From a checkpoint of a small transformer trained on Wikipedia.
Size: 10 layers, 3.91M parameters.
Architecture: RMSNorm before each block, rotary positions, no biases in attention or MLP, untied embeddings, attention and MLP in parallel.
Training: a variant of Adam for these matrices, 128M tokens, 7789 steps.
Each number is 500 + 25 x the weight over the matrix's rms, rounded and kept within 0 to 999. Layers, rows and columns count from 0. Numbers have three digits each.

# layer 6 MLP up, 448x160, rms 0.0846, rows 412-441, columns 0-159
426511455493515457469539487496552487511502532518496523562517471511457514493516521509509476482508556517483485523465530525502487493524514502496494500483496506493506465508505494484503505504534491516517465493496473467489461494500535478508524465481479516503502496503454530519518482512509470466535473542541537492518488511474514510491509494493480471510499502527503525493477507474471575498505508540483523510490513493494449511533441513490484511524491521537510512534500475497506501500479526
494520465465507478491491479485535515516513470456524502433507525468510492491501553525536479487468453495474481455546507512502484491479524528491479515488480509495493536534520515481516495527509439486494505502483546481523477518483454456473462518456522490471501496514502537502515506510524491442513536486519533500534484507518535470529487510497485550488510478503523513481499493511481465503533516494513483477484491495509532524528470480520494496530484483435505535516495515508465474480530477
491516516458476476502518508472532502460472464439515471559472525539498471520556498531535494472503464507496510472496529505522524489495466493520470547482503496505443518526503494500479488499499509523481460472514494524496514544520456475526512473502506478529521481491521494527501465564487493525534537486485479522512468491438509559513486496497486485529535477517494522510509444505501482462458540465489492484501507493495539511474477499486514492472475496530503554497501531505477583512499493
550491495469498512507449452470497526447463496496532440467525544504494496465515470494498505495495511488498445460486511505532494498513532468545494549509497514499538503448499521481508481511510532489504486515482496525528499497495476484504492517466513480464497496500519499517479502478494542490516536538503501519536503484481482550484501499494512498518524519501508529500449483489504508492520460509529466526521459482507514537516527499492498502480560496486487526493540466514504526465505521
472468488499479553508457497541503441498480531521491458508531498497498516513504479471476522531509493488473553485490511496480468506532490471463483529472527481517515473501491491447534489507503485450473498432450510505404506462509506476461503436524531482529503497529534497505541504503475498495522485495504494484493527483486444467474520514512464482492520520500522489492473508495516479437524517475447484493462535481513466462501540524504492527483505562497468484489507557520541536491497538
490512512445496501478493537500526542489505495539509465510495441538510502511527508510454486510513539516480492485481436454519470497506505465557489492515500494502489544476524492456540514455492495520512519475521497503508529509477542474505535493520455496524480468525495468503528502487505496492502532488509508480509534536499523482475483481519530514507439479493497532508468527523518452487477512516511460458521493508513526452464472518482484513506479513522460507533522459500543521505472535
485510503519479491541462489453477461435508484511459502489552493514483484498491494486479508466473491468489466519456471534514540512495482509542450511530524476496523528510499454478487509504458465494491491499475466491454543450541460483513459521462491516509494474480500522476489472511536556475507500503503553468486534496470488513488535543508566524543480529516485478523525489517506500550519488517522522532520489446519510516558458503500462493482471476488480510487545489482541486520515480
529493547507528488475497497486495512488503480519489514511479518522511472515507537475482480494492455483456521576470508495510479550455510488496501491462488472492503488465482532472491494519519509516493500520513504492463478520464504526509507416493498525491532475452511506549475502534492489542513565532505513532514525512477516504488485486528499525484515508476491486520560512486510525519505513503530489480498484492511486521487511533505465466488511493510459506474530481518519503502498485
523444468486542511475496493492497479506486497491470497485512453508519501505521493508511525542490453531481545520504530481505503536521495500461533500527481524518463487485538482438472516523495486488530477465511506507514543470494483491453528525551483504533514518486508484473496532518486501447477471471495509500516491524542519492543522529535486493492491490522490494454508514498456482492504481494499497435529499481522540533498523507472511490495525519472508501502541484504474472505463494
492524489539481481500516504498537522526485485466519503516534505504526481512486517535472490515505510473509435498482476510504481478505512506486485485509498472493476477535483477463496502498509469492450509481505497491550521474508507494512517504495488526543470498511502506504470489511550480492512464477526497489540455478506549559470530486478505494482496486514485510456435503445469487488530474511476517473523539500527481502475501476449518499549485490497522533480480493482508500501506481
561482511460517513485496509546464507530513501487531481481478527555499493497468466485544541477546459519549510481542522525483479520463527523454514484496514515465484477523443483484520500533481520467524489510513541519505453532490478513512532498498499483474462521517516504437490546525530440529497478512517523523482496517529534508431511525464471559488516495493525541469514471496510501526565535517541489535473516500524469508507491464537489470520472522443489492502489488487525491523496520
530501524493511501509474505493518540506529459503496498472534507474495495496487522520522526467520489440536463504470529489498467489492505472499516487485481551529522482482458506478474502528511479497500504486464459501502527503504536491518516485512446562480494509514481479496523441467460482476552481495506460500523507510490533522489535559482506471502459508527484489457482493555489514527525505514514498505529535522526503507514541462481478482473500513481471506519455473455496517514492500
493534536525501455464506511530506558521474505446509514469482441506500489505464547514521503496509491492502478489497508499520476535506513527523497482460499515471506540492485496501525489534503527467492483492520499444495501474448468469483531468506433457497551508498463509519472511458507435489513440484487541511504523484523524471479516523500479514497517495497519533491512465549539487494506471567533477509493484529513457545540460492479509548515493507481487489466520513495482537513503522
471509488502539490481497503506439509533526523538526509475470514502484484463464496540453512516491463544503530461494471490522488474510499515506511495467443526464484449478507481534447487487557517474478518489493509487537492513529509447523540557510546457520499494457538494484478470501524498521529472487515477537478515491514499468520446509508498478483481476474486492490542536522541517496493524480512556525504535472518522564460507479500484496497472547553488495508489502496478516502474464
453499496541487476517492471494516548523488478526466516512490493509484499487469488536513472500494465461453506476497458506525469510506562493513475505523515522528475498489464513513546513441494544508517520498488509512481474455516469499497508486457522514484483524483521519512509462489525525500514540462443507556477480505428508531486479524475534443518489482494528508523472480500501513515512514474523468525517495496470526542492485487461517512470523499460484489503468482463468515546490477
444426495469525527473502547537526517451491487521470501505493489536535496496495498481468502488490509506474515470449518519515499499506511482503498506502534488477551472509523479465473478487494472523513489514523511518538470522485542499451529498468496492459490505486455491529532471510467501523440510481470497493475479521502501505514489469490448495553535461494471528507470486485519478517526449524485468470511495488490467451532525505494489501467512444523522549498491499472511515529506463
487443521528509507471511504501493500509529483489498486497504516539479508521495515498477509468486465495474498487506457514483504501482472544504482499498501519478483470499506516508519514498476532517537495521531533479499500493502493452492483499511502519500471493538526524531508462478547502542491457536510485456487532440535501535478508499517490507512512450492514491472502500477518476511508483474457511482451506508473494490509499525478543512494524497551505510495493484481505514518507489
536541492477483478491481491483530479515457537512492491502515477505520474483478492514475483533474504473488444501466485492490507466527468483507512512512502546544516504502512457508462493520465514508484517483504483505456495514477490489462486527540531445542472508527526528548483511512487509471538456455497552525487478465482511512490511498482528515504491529466505508482491534484523484514480462537501495541569452512493530461448480493475498504482512520524488488478535515539480476495498520
508486444469453533483491504502461523535516505532486486476553503504457511510530521511530481501499509505505489531495494497480526486494487510496496481501523466492468495498464485537443503500494462491504513483542502517496523500533480514499452501514470458524510474510530492483521524483455509502473527510509500486522477527472493490489504512479519485483478495509478474506491495548508523534466465483463426484509514509505543490441506516490527476514507452490472522488498495476520482510479483
495522501441513482525512523529498520501482550443467517527479457517488456490492525541482475508479540495504445483519479529501506519503545477506503438500485440507500500509518457534517482503492536527461509555504516461496520524526487507473481523486490500500527524493447522510483459474488498529489486503501542498434451488443534498455503501487532548517517496473485490505491491499517529496501522513490514504485423483556454510489484499528500485538480504479480520507537495468521485498513521
473508483499512492516465495521551530524440520473491440489460505469516516517506501500515504504491498470541522500516463508515489536478491554519473537497461464474531469473491508523517494529503531498468503526486476524500462502509508497502522492492514517475477548501517540498514471472500510509538504479498536531443502523446519471553535466497496473518505523533492507488512498539504526463535516522474499507484561497525547492524492498505513532505495476502520501490523512541505494504500478
484540519444507486508507512554536477552439513504480484566507528521485468487524484544506529493535520487507473506472512499511520493486514464487464506495557507474522494465503493491507514466537509559473532532535474490525475553470524500564483507509523486514525450498501475519490488480495522527509508520491478452495512521488490495486433500499468480510537493518542494497490429496513488491501495508514503501512461514462549495485537503548510510464491520509478454573490493483512505504503520
457472500504538532457535533526478500516501504441492481493463479491541465518467508456483516497526494488494494538498474505484499499456465548495524487500472478468472491562526480495469496525513485527545493547478529509530483524554484455472519497520525531494518496517529434499480514523485487480491495479521519522500528488503487501508529549500515483499483495453465498487553509519497469462514507484537484473533487506481498496509449491530508457527485520491509529487479489503522536491528475
544484441519480514518520514513542458504551498484538478503517474488478531522498504510504517493520518523489532505490549495504515513513534463471566473459473486498461515537508495464487499513503513489505480468516537459513494536523500534462517480517501517469509520506475533471521504476534481531516521479497545460476490518526463535516491513486485480496498476496514518512514473512486585482461484493509500489483532469507494492507479472506478461515510499494548482513486475543511499536510490
480477511478497540513499480495523529509535483514557456465539556507499469463469527505499473509493454479500502496506484506513472445497496485488512474521492429490500505477476481474496506438549521513517498558535462538497499521481514464511512521544484538482527489516518505525476513427531520510504492484524517514526503512525528499522509533485478530472507461524497477494527497504442495494508508511530487462501501549491511462509527504480523558500557484464522511489465456530467470504523515
532481480485504464472503503497522489517489535489479489472483523468515500493513524503490457482520461481524525520491515490509450531477466510511524477518493516516498526510499462502458505500484510536508444517503474514511461515515497437514489460504474533500520488466543511519489530498476451545529462510496484565451538484450496495508520475521488483494565481474471521504516519497494545474505532475481497471479526487501488476552519470508522501494481455489536466476465526492507497504480505
527488491497497487514502485455510489472451506502514491514514531492491529493533476488507493487556471450521489484554526535511510485546486542527465524469503517531529506498498493504479499485488502507508501544505480529551491556533493481538475479513472491514484507481479536524486458568449534461469491491482500494534471506479501499526494510488508513546495518511528521495502496509496503496452443487436520467485530497485466491479541487472505488495459480434478512486533493489449505466512470
504463484523514486504465505487472504514507487543545480530494507517519487494531527473479507564452486501486540467509473451498522513569521513519521490477480482536441457520488450494501496475485526487505463517495485496492467509477536501514509524483515500490501517507487491526518533485484467482465485504474529516524477509537534531528517467523540491530515497516485472517508501459511509492464481488526512477519496499480475487493502514426503519526515549470520516497570473494502491477527489
483472489468542476527465473517468505469497525519513486489510491499525490471495491516480519487502506501502471453526518511506455520508455484520491527511493468495559490521520486464503513510462497509472490455485517565546501490506490502529495499468529459501498477521486494492484552494512487488485517514502510494521504547509511519484478521505530505490525508483512521488525501497501510568493471446482476533482510509521510492461458509464506507499532518466530475514506489516513483507469556
483509503518480475447527490512478500476510500534509502502508475471513468486493511490467496497496491450529449468405481516529485480502456477520460492507530503515508551501509496496483517495509458501474466478508494542500512508478542451459488502481467499491478520512486482527507465439488466528487504535493505544475510477519512499477479501487527486519470509507489524504506494450508490497509518528520549500485536519495453511502504488476532520541473525501514506518470468499522509463476477
# layer 6 MLP down (transposed), 448x160, rms 0.0791, rows 412-440, columns 0-159
506552504484495461519503495502452513486487475540494509508507510497498498544508522533506496520502490479484507519493495514500511519509500519535519500494493479453505462521482519483489366499492493477497501495481481484521517461491512492472475495506507512495489477505504458505527461519473476506516475544523527484503496485440474515509479486512501496507510517488454473461497494523530507520505445503491517527498479529499497560500513529500523510471561496496525492508485498493478532516486522
498502546478480494530481479520507513535486507529503506507479466519573489494500495478462510496512500470478529558481535461478516495531538542498501474493515509462521497488510513542495499529518509490504573487524481525499468476462473529503507507488460523491500499498510526465503486471481481532455529517539519534506513504562479467472497485507488492485485478523465483504513505535528511492495516484492478486537511482448530508460540543479496508541514523518506474521516517521538524494526515
438539538466481477520508516439534503453576509506524503526491511466543465490457504471495504534482494481510463430501520542560505449516498506509539486497474501507458513528505467522534535525531532536472460499474487498521490526519458503512532461517488494496515521556493509454481516503533501522515490500521529486517501490509543519508472495468519494508528524499482499506486489519503492542457469517513504473468513513476513500480488537477455502455533487508499512479514483539518494525487511
482542531506492521483485501496526519530494509487477504508455479514512509469498463511505549525481509486530482491492498529523468500522511501480510443499447506504446487491491528503517547518491481479494491485513521519481515486560510516510515470506470542503507513539480491515494501505502508505540484500528485524536525524476546515479507519497529513491485491495513478473519481507493558463524537512493514501494508495538492481444434557475489518509491531484452483520496524501507530524474525
477443491553484491483491507497517492447453456485504492481479511488511510570467522458514504466495484478490460477467475502507495486501513517470519542512560488486494507510513484506524604507513493481539553484466511472490520460458507522513472509514476477501467533493504467518538516523488489486495475460465519494468486500483509486531534483510540498514483512472507525468464504518482497463525452505498515542491500520441464537549505525535490497496490555492493485477477506457533469542462476
507493469489539521495499493503549469478455478512507502480498484478520458482504465524496465546507470504431542471511515501511443488529532511503476524495450449497538533488454507482491534501510494503490505488466532484516494525503487502471509541514521493496485452490532490484527474562471521503505487418463480537481463486504487490509492537481510489489480486521490499533494488496520497497471466499472520521543491506469519480514522482504516482467485511532477517504474454484508496541502523
546480510513514476519547474530509525479498525493505511522522482465480469520510500478501565482480567474520531536511493487488491517570410499506523489505491472521498508461496563563482521486476514473507509522521519522476496518503499508475505497521510490495509522502519462499508523433467524494506499545475477520503497499506531519485489489480463499508495497490492574528519525454516508492458477505462484500494504440479569517491518460523486540486453525480497532532505491472477490527506527
512477482524517496496499480497523461510492500513486476476473527523525491492472539491498483469552462526489493502500445477455480495485461511495505480511527492487511464492486480500517463527536521496509513463474462492460479569493472492516503491527511484477515491506550518462467549514497512481547518536528475527528444524515515480464455469520515509486443528518544511499517503539492471493524487463513488527470517525521478500521477512475491458497535546508513506480516520491503502503461517
476510518494476491524526494484470515516465479492478529532520468539469502530488546486524532515484498520503498488463503520491514482503512525502459484547530531549487488512513534482542519474479518509502481512480461510500476516520487483532529514510461550495521447499479490504505496525482494528447505503492514476538492474525524506508488468505496481488529528448509462491539492499513517548455472513520460476481531513503492489493436481494497455495518490491490528489505523459511542489532503
514522475493461482509530497492443515457505471522531525480499501483478494481546472494473501503457482510498504526489482507516500523529490478499514493463498490502551477498502518489493502513495528516464477448507514513490513502492444523512512481495516510499496509548480494505495493471504479494472519495502517449486488489516503536526482488492456513478520503516502482513479492510551544505518534567524520530483485512513549509481465478503455518502523541501500499502470555500531520490464472
517488530419503506468507499528491556504446519542532458493504561493492538508509503479504514520501491477477488491510540450490519544477519536518485477525508498507531531517501545499498531535493463514442515446498533532465501491506542506516532441516520531453540503502491528532478510504480496506476506486468486547495456550507488483535493493522522520498513505442487523500471496473520490465524507489507523470450521486506534550513546499463535526509473489522499470490467516485500527498490503
480502489522479521490475491477502452493468501557505500524495541509479472490500437502499526542465486469474528508505511482479497496481490502490534491488524522473464469476446483518528558485511481521511465493532471494522486483546510507469493538478515492496504474483534506522478477480511521479517509519509525513500486503529512514465470491464551492505486444462523545541545487502510474467531525509491510512511505498511508469549496464488489499511505499547502511514495526512491531507470465
493440547516510483502504514544515483477483511472474494514506443463575499486480529498541458489547499493484521514502544478459489495502485492451499533488495554468496491517537536525520502486503476506501506484540518451484461496498498538515471505517499523490495500515470453543499513494510472471467469482509506486531514478535542471542497505506543506483482505526478505518464463501498530488491493530513501527482472477481475481583488530505488485479516484525468506526506466477543527517515480
527516508521493521486450511477515507476486519566493503499484540498551489523502504514466528481500514508508539522581536487506497511531492485455527501508478501477476527461517464517502600475465501484458506518520512533467540509506513491469546523486487459517466557528539511535462511491491526449507512503503478462524495489569501504480503534491509492491480507475519529502535471475521491509491511484495476484498514495512481531558482499485507510499531495493476538530523509510476479513460496
527550437495512520525510513521528479488502469451499474498501491515506545493485502484535519537502484514523506464530555510506500494494540551502498508499487509507489527456526484500525414489511538503529495470483524483504468516493537532502489498516490526497499521489513468501511550511471470500484529511484495482522476514478544513527470484498539483552462499489496491502439437519536482522490475498517484541529488489496496487523512517520517571503487532505482487459501494507460506503512514
513527531485510532514525487442522500454501568489516539490512497531469491524546497514519535521488512488499495522461513485544456522547505547563521517539458527519524465527507524510541499518494477549487486543497503514477523497523522493490522480501535540533488512514557535493477487498494488516537517533531505517497494463502531472493506495486513500507460487459520506510541501488481460474470533526492513542506491522495476456545503502458488491484518484480456490495511487517512519486505529
501530519461535477508526491484478490527522526469505498506484536460476516525505509506487518492532515505508519515485503521498512481518506503474491522500501503502488489479485501491511490493534496488513528467466547497506458502436472525542484513540499524505482505474461481449480506482514455533498525502491510507515505464540484520467526483510467527500511496478482516466498499535495555493508514516485477512513523474493536530486492525464486482469523493536504485509510491527477434498496469
456511490513484475506469524510490461515474478448521500514483486516485500496503486487485464509476554495500487522480513492447465479514510491477495500522470497466481493478498521495482525491511496482528473495521498508524484553442469496489498474509456490502481502495531515504489518477540501485522482509541528513506528526539590492469482493528492531507487493533474525510497491484481499512480558460445514546515555470509520481492505449494497517498537470476515482496437518520492477542504510
504465505517511493498536540501503481508513529509481459518476476545479484460505535492465464543498521517512540465543506525480499506493476523511526493508496476483533527530533512501469514482493475524491546496481489449492533504444510515508538529502498449481502475495525463500499507477497506499493502437505507504497505522483509485499510475488501472529510507503522531554456504448503496487490496494538532493545563501535499535513501497481515498480497505491498491517533498506495526479489500
493544530511514534446489527522505518491480511498477526534505463478573454480448485517476507518484507474514515501490519530517500520500501507524494526527480530475509501523467535485545521493524459495488484510477485516532546520486505496509483483481517514536534468530511494542538458496469465497496516507516553509508514512483501534523522501526539495530526481477500516443512497477521478486502542514517435522523444456497514441495483504515516519503494504492480561475454526494498483522517493
499480520472495515486487510501484528529520501467476473498490507499497535480487477503491485483519520485493496474525482512516481477552542550528500496515497521515511530450505502535506454520457496521510517515517549533534465525534472534468496485508530515521483502502472480511502460484465505509521479527509551479479490559485497518490528464485506477520490505481509517533517501507450515486497534498470556518523483534511509498534458465560483471456494496459488490489474519500501492490465508
506476466480543461526512464485532487528544448477491483445518527510529469479482486474491460520547541506514485530489480523449482453489504506532453515517469470498518563487521551469544502502516467505542522537533477498463462487526481500499553504506523472495515484467519484521477478517487496480496474433466486508499537492503482465486473531468475536463492508508512515496467525516507537525479515508501492512519499517539498474479537476517484507492514518470496411477513523482489490494483461
494497519452480495521506487485504510466468477492500503535541471497451512560490508503509528502499507470513491506501479501526522495528474484486474470527492474478509502522509498509506492529510478470517496473498493492464484468493527545522503481481532536526523545527519491518499475489441481510531507532521521541476490501492492506463496468515483488460592556469547524482477529518552513510499483507475497480492477503475509483498501514486467513552489515538485505552478494517493531540452471
492525483487535515498487506538477476499491483502511522479508512540428475504507500495459493455504529487502508518513466509510461507524501507485509476469478509530519516487470503485471444509482504461525558502518528499504550492488510488489492456488506489463511538519500481479458509505500484496519510499450497517466499478509462533530492493480475536451506517487519559455493497489490499500488502452521517513532492501501488550530525476481493524489525486523502449542498474482491476484490524
484535507475490500496483425490541502482484501492514482484478526457582504506539558514524512505497504542494524496498488483466540469503475500506541551516510493515512484490520505520512524519507483488508486522489464430485500494505487467457489493500480466499545484511517455526497469509507512499498475464491526532499469555504522541482522511521474527456480515566532510543479480526469514508499458538460489508538488510494469485481524508495523561505487529521457485504508458499546539503543491
524491472487527507468474477531524520512551513508489492479522502521527459443493524538514494526503472567492532484521502509538466495532496518473504469510531449519516470467464492496524560546481514542491521478507505483458463498471514549516476502503471532475521521476493507480474512505491498515529476495470509492513501476506502477513496513543548507485501525511483532490505480469444496470465493463530519501545517513485508491497513480445518488495482528506490536509529503488505484475462509
503508460494530500513514469521493549503467511509513515499491497497487531523489478544519488475525538448468526495429493513542507509462485488467526474479528497521503476489476511557490489481512557445513518494489458557478458512504501515503539508537502552504507556527481471478477465552503482532495498503542460503512489510508515493504465444504519543515514505515489498491518490463493500484481507463523519513485489495483503510472503470495573498483517459461496482508521537486492502511468496
464507494534478521506500523526507537468535543463525507453508520494554500459538499469502545485501538502465464487453492490494495509537508498515521464501524516499517467510462477480528516555564480523478490499510500523519506500525495501484486487487501519520537449512489505502472544493512456499507530477498483508492492480501503498488487497550515515479512519505518507470516514523511514486498512506509450524554539508500528486563528526508523496546451494472494481500506487549512485497526500
479467515487474518545525510527528518457533466521512487503483492498503502547517484549481489459479513503457470487471544495531466501499533489491525488516530512491528491501503482506502557470492492492480492453514529500526522497507496524550522483499544466527542475541481507516480507524521519514491555505514482478511490481499503499476508477497502477515507477490534509505535525497503508516501448465509499502496557549515457498487494478521538438505500488447535502503509489487454526492494510
# layer 6 MLP gate, 448x160, rms 0.0926, rows 413-441, columns 0-159
488506497485522490535493540525454517523517487513456490486459464520493517481476489541462506520518481533487500525494501506485530485512488530514549526517483505494521494471531494513483506509468500495506539538454499478502513511490449494488504536487499518534497522471538540476496476541534527525503489501491497510435535467483486458515522476501477503459501486479496456484493491479512505574491517496530538531499480484517492513535496495474498509480498544541515508502516519495514504511488530
523494455547522494503491521499470541459507504489471513412519501477526474461477490522471493572519543508533534515504475499521533494508520534460490481518506499493499519519486471456515511494504480506537468504513506513466503493533510514473545525490504486452509538512458516469529497487489471474465460522530508541511455540513538484515531547493543484488499498501515485502525502526453503521458490486574512472480512515442497457500448487512515514501498497520470519481469544494518488481513488
522484464486478515488489453486471511453517483452473477507543505511532474496486519482486429477512483511509487498486490512510500508523504494478548558494507488482483518523511497478502504507499475505508442497501500501535480482495477491502472536490500503509491496535462471480498525523521464513506562499472496512518553459476479518529497513541504526547455491482477514503466519487475472488518509499458518493527459495487485510517534522503545459453527479440537488530468533528513498527468467
553504480502498497532482522510506524468537449495468451422518503532491497495470489499480522520549435504500490506515454503545511528495485509467528523507526493471487536500533513517514520506463510519543461525489526514568546527498485531508492513455498503489513528512482540513478505527534531494579533506530480475473500520501552489529514526502457523483492485476478495479519550464467525568479470472482515492492480543443484494530492502588510486493497479469503550491532489534512491512493532
481499475519473504445470450505516461515527457496459511474493517469511481496450479551496467495482488479496479502469531520546514507470505507496534505496456492486461514490483491524517528528507506484494450514468517469512546486517490521494501519507519473522468485499477509496550519549531545454489467485539508530505483469507491453462494480507496473507547475467525487540526460489504440500454551537511490560526426540479484475512519463530520455432526496513489495510463525481462497475501482
432478492506460483479451502502529493548538462529474457530496541513501510511462508489478475475450545511503521512502462473498539466543497521495525496513469511489557488503514520505469516502521517522480487546503475528432483523474483504483462541492463485517526460483481504526493461516483564539506491502474514517487471502440560485515503527532517500509492498513458508531488466483467494510456508434506486541528534509516525493485524515447510506467496480515490508487509513508499466526470461
491483490539517505487479544484514505503492524516523521496470500472496499482519502499488549484476473467466467516501515530515513533511500516489459484467522505479457448497505481505501519513495469483473495464500526490485485561495562509491519472462480482481459487489499498500516496534482501517490454489536469531482455537528514480519492513523485486521503548515491505505540500472473508467489530500512497519501465471524478538507490489575468523489492516470494513502498503513485486510489515
469465521520540489491466515514524508501468484542502470524439480474481509495494566439469531491459489483479524484512515526515550493518510489502512468490519490493505518482460490513507513451516507523496517534514508483484472525473501488470484522471466517464464501540428500518522497472457503507460508500478536481484471516503544500507485508545429518491509531475494496537505492482517513510492484507499518534475495505533530504520475516452488495480474465522511520487520539564498525488489472
444510472530492499516537509493550529485522509501518471487515495493488514476488486488459553486482454490495498484493491493499495517537500485469491535515545481482506521507489463496523515526486471484501509505543504474512488502488506512507486470489490502537510462525489496523515520500508504527552473479480524498498521483511518523474526472504497513516510534530513503490466521506522481459502495507481499511484494539532538521466489481496529507490516510509488510471472481525516515470500529
511495496535470492521518519532465515524529487508514492485452493531491516465440558524531505493527511518494520483538499536483460450517504505522508489555511505467500532485539462513520526519480539496488500572499468463465545506502496507500535511495463510517512459485460483498535477484498509510493464509507503497503504485501512466480474567513486490508517480448488517494525435557470506541499491483503512544502499529536530468487472495535502527483472512523537549503517529455474491523471503
497538519516482474529488498519538522502487505458491504529493515506507497489491539501490523488441510490455504472501475507548445537533519508537529492503488479510519474512523479542535507490516536503486509483501486459511474476481474487490547574479503408528494545451467466492479468508470514543536491513469492507453517475481518517486479495514458497517536504461492505522488510506459511531491503527501530487482492516488541519512492498521494508477516508492546484480491472508469536506450507
510489553526475538472473500471487467488524476517508490473481538553504489481515515509469527505480519506527488514467470485513513508559469540535512496478448504521495519485534463508513528461442469484523459510484515537484504516527438491508517547519533500500478511502505528501526509484492518450524488513509520482491504466533518482491471482516516488528473500509516467464521523508496531476507522501528538486495501502460507514502492451466487489463561494480482467469462509482539484480470482
505483535470480471462518478485533496497545485465480513454481466504491513542517521521491522478509524475492547492461490514541478527457513485511520478497465494514472512520425522474534524502471482499517526497504539499477533532472489500518501500478530520522508494512476506474499472542485516511470523530514503526474521489451524515473500520450515479499500471497462470469472465524507499587509471443553465524464521569499493491494524534525525501472488533470521478475510512496502531508482534
514484489500480508442499465550493528490514473497529495508513504526477489495470488479488536512514508495498500488532475487513488526480536522546496500477510490444524504502530505490547510504472544537502520528482522526472502525533476531463462514477485545474473536496508518479514490527513476503532486483476455508503504548502488491529462496446561532498442472503538494510477513466464518486461441498520538493556463540474507523507509466520503501505521473519479514500510479466500518483471470
510527515479526512514528489511512523488529515520456531506489488535506484466478521539485503539463517528489505498493475484500522457520489497517518503498503482503529495499486465531557494520540503465478528527503505482509523481499502535447494488515477491459513539448520494442494492449524509516498556562533504543508521490484467486538477523478511490531488538476494503491508492523526481473510484510537502491446464536481478484502507528504486537503491499508462504540491492523550495477470455
504496483543532544484475514493524484468514477499493474526480509540530457530455486485496499513500501486442488513503469522523494529486515544492477526508512502487492494484523508535501507508474502508447507547490478474518508506502489474510483519474538509510501474506481496481498479529512535509513493484547512476497559456546488425548508527474517486530517492494511456485463496496479467518499470497516527501520479512469488478486492500511502508453495533523468466502507498505502492536473508
477496514510535472503470506495486495460526500499515471489495490473527465519488480479481478485467489466466509520516472546523527503472522507544514471486487486468509492453513536485518515513476550512492472496522493499485524492534459486445519527482474506518502564476491537448520501496496515488463482464530503480521477491501496503487492483465500470525491487471473505528493499499477469490520511477507503539481489473536510514510497488516462538489509460503478529494497492453478488530506489
485503479485527509495496544457502539477523469509483546482523496511509463523477495525511535458536519491508492490497494534530526520524515473516461497491500497511515501515500522493527510521470497504497520500511471507495529503501458457510509501485498502495467514500514500481522477512439495504540506525497468527533506479502532495538498530444543499488544463499509503468481505474480484511491506541515477513483508447463475473487535499514513484470484489480480541508463488508465494480497490
480509477540509499480552498467506541464505474515457508518518486497518506470497510519491502517530513498532520523456484530563474499515504473462526562499494477484507491577512518465500529517528451478488511467464563520478510486493497444509483459543503509514504523466486535492500517496487476496500531500555505507540498499524523529503501570500482445504505461507499498510528492531459511523523527490494502493505544550470492456507489541510488534504510462494489520526474579513520465494466527
480489517516478512504454524524508521508470508498478440513451526425502537492460489485470492470514497504513538480524485475489499501480509475491502539528564503467490491506498508517497513518523493498513531505525508504490505526495520485480459518532464484472473509508448533506507518483472505518510527541500487515492474506507507564502507480516503486518507539474513484517483498538470495488451464457458516532497479471498540493519500498468501507447497490471499524436477498484494525495445484
459494469487422499472498542468494486516493474509517503546492524495514477500547491485510470480477478501516488485489486496503519472519521489495476548468513522544495528493512477456530536503460521495433485557468455473524496493508527506520501561491523511509500499470483483507490573508498496458506475511492502508467464469493511461486489486508530505494511492495542473533510510480515483474472467450499528511491500490470507477445535451502537455459528533493484487535496534459491457484478514
490489447498498509497510474499484513459511492489431466485464515493527496496548499527506472503492479525480471460533519511491476480521495487469461497489523506478499488513507504477493526553509519533484494569520423505510478519490497497494485470489469445504535470467478518529481468521474510508480485497499540542517454515499482481520482516529509505489543529504490498518488487476503512534497498483476528452472504547504529499499524483511478489478493473489490516520473522471460512514481535
499508460547474507517541495470480535497477482520526503497494476519486515506513545518511532515497509483502519497513519466515500472468530486490492449538502520532489455560528504483499528476491471480482473487482503474534518495456511525507487489466464496504485490491466507536527489462508461550537497539509531493471498530495503523499490553476483477544452502479479495509503520564500518460483513465490469455495488465522523501518488443472490515504473481511512472487492518488520467522511503
532485537498512497492484536532514491489485503472470492486460527493518509509502518450479508519484490495489540493509506450515535482483487487492476503497526510496546484484483484504492530446510504521499509496486500460467494522435525510482504582530495491467449485498508529492514513515435496557461498481492502457500498499470534499530521532517447447491505520478509449538489543530522503505455498525444472509444495501547528558527459525503494513536546467511512525500519527529490492524476484
465508496486531521520480515511517491481495443497508445484431469505535489479493495492470511447456504473487501485553479482522526515555520517479537490517544503515480478480459515473499520503453496486521480517504506450464539497448538493520498517484492476500489514518486514467541497487523536500509482485492504506512498505509536536471563508542456518491493480506522467469471451477546514501479533532538471491501463524490503540499485470475527475509484473494506542502517529511482488476530484
500458473477551526500502520473498518542537515522493490524482496516530540530491474504510504454490521482522534514494506528495450503485472523455526522550490495453471530505542493506516524487512536542501547503506497454479479569520501515496461524533520501472507501479513498531502470502460504507490466504499549471476480545506515471499478534538504478507516503475479506453479479535514473524514521515463493481508459475471506480534505489502470480477559483526527500510479514534481530494467437
531505502492487522486487550497457504486521498467477487485488500508512494555478526471473466511485479509482474479482464527483539496499482495503484482483494542506534496514483475548479504466492519507488495540502512498484487482475482530477488554479520502496534505519485513469494514541521523517471520567511478518529468515446564473514484517525510464533465510524490470486498529481533509486502496481538518527519520514493520520502509510514491463512525512500531487507505507530514530487485439
499478520470478514496485491484527478512506514507509516491505518528507510539490483485507502526450496446447514530523494467505532519483578479461515491505514525542475497504483520486495511522488543515485474557451508482485546502500502485477530520517504483517508508463508520470508494510497494495525479538496520514473458478471517493468519476436497468493482496525538482501438522472527516492462524480532548483485512529451500501498531476502520470478479514548497518511522503487493545463464479
466473500483468531519509524496470511512504482492491515498486524540486517490531531480551499493475482525495582539494483525476524521472506524512505480504501453478512442467521506448502526464520507491489540499470532487491473530449483496481486535498504511487469451482516493532505517474473520525473488503523478484490525491456510501453508534509488493487532463485499477513455510502485486518499496470505534485495516471503478467528501577499502493475486512539500493512547503474506481519524473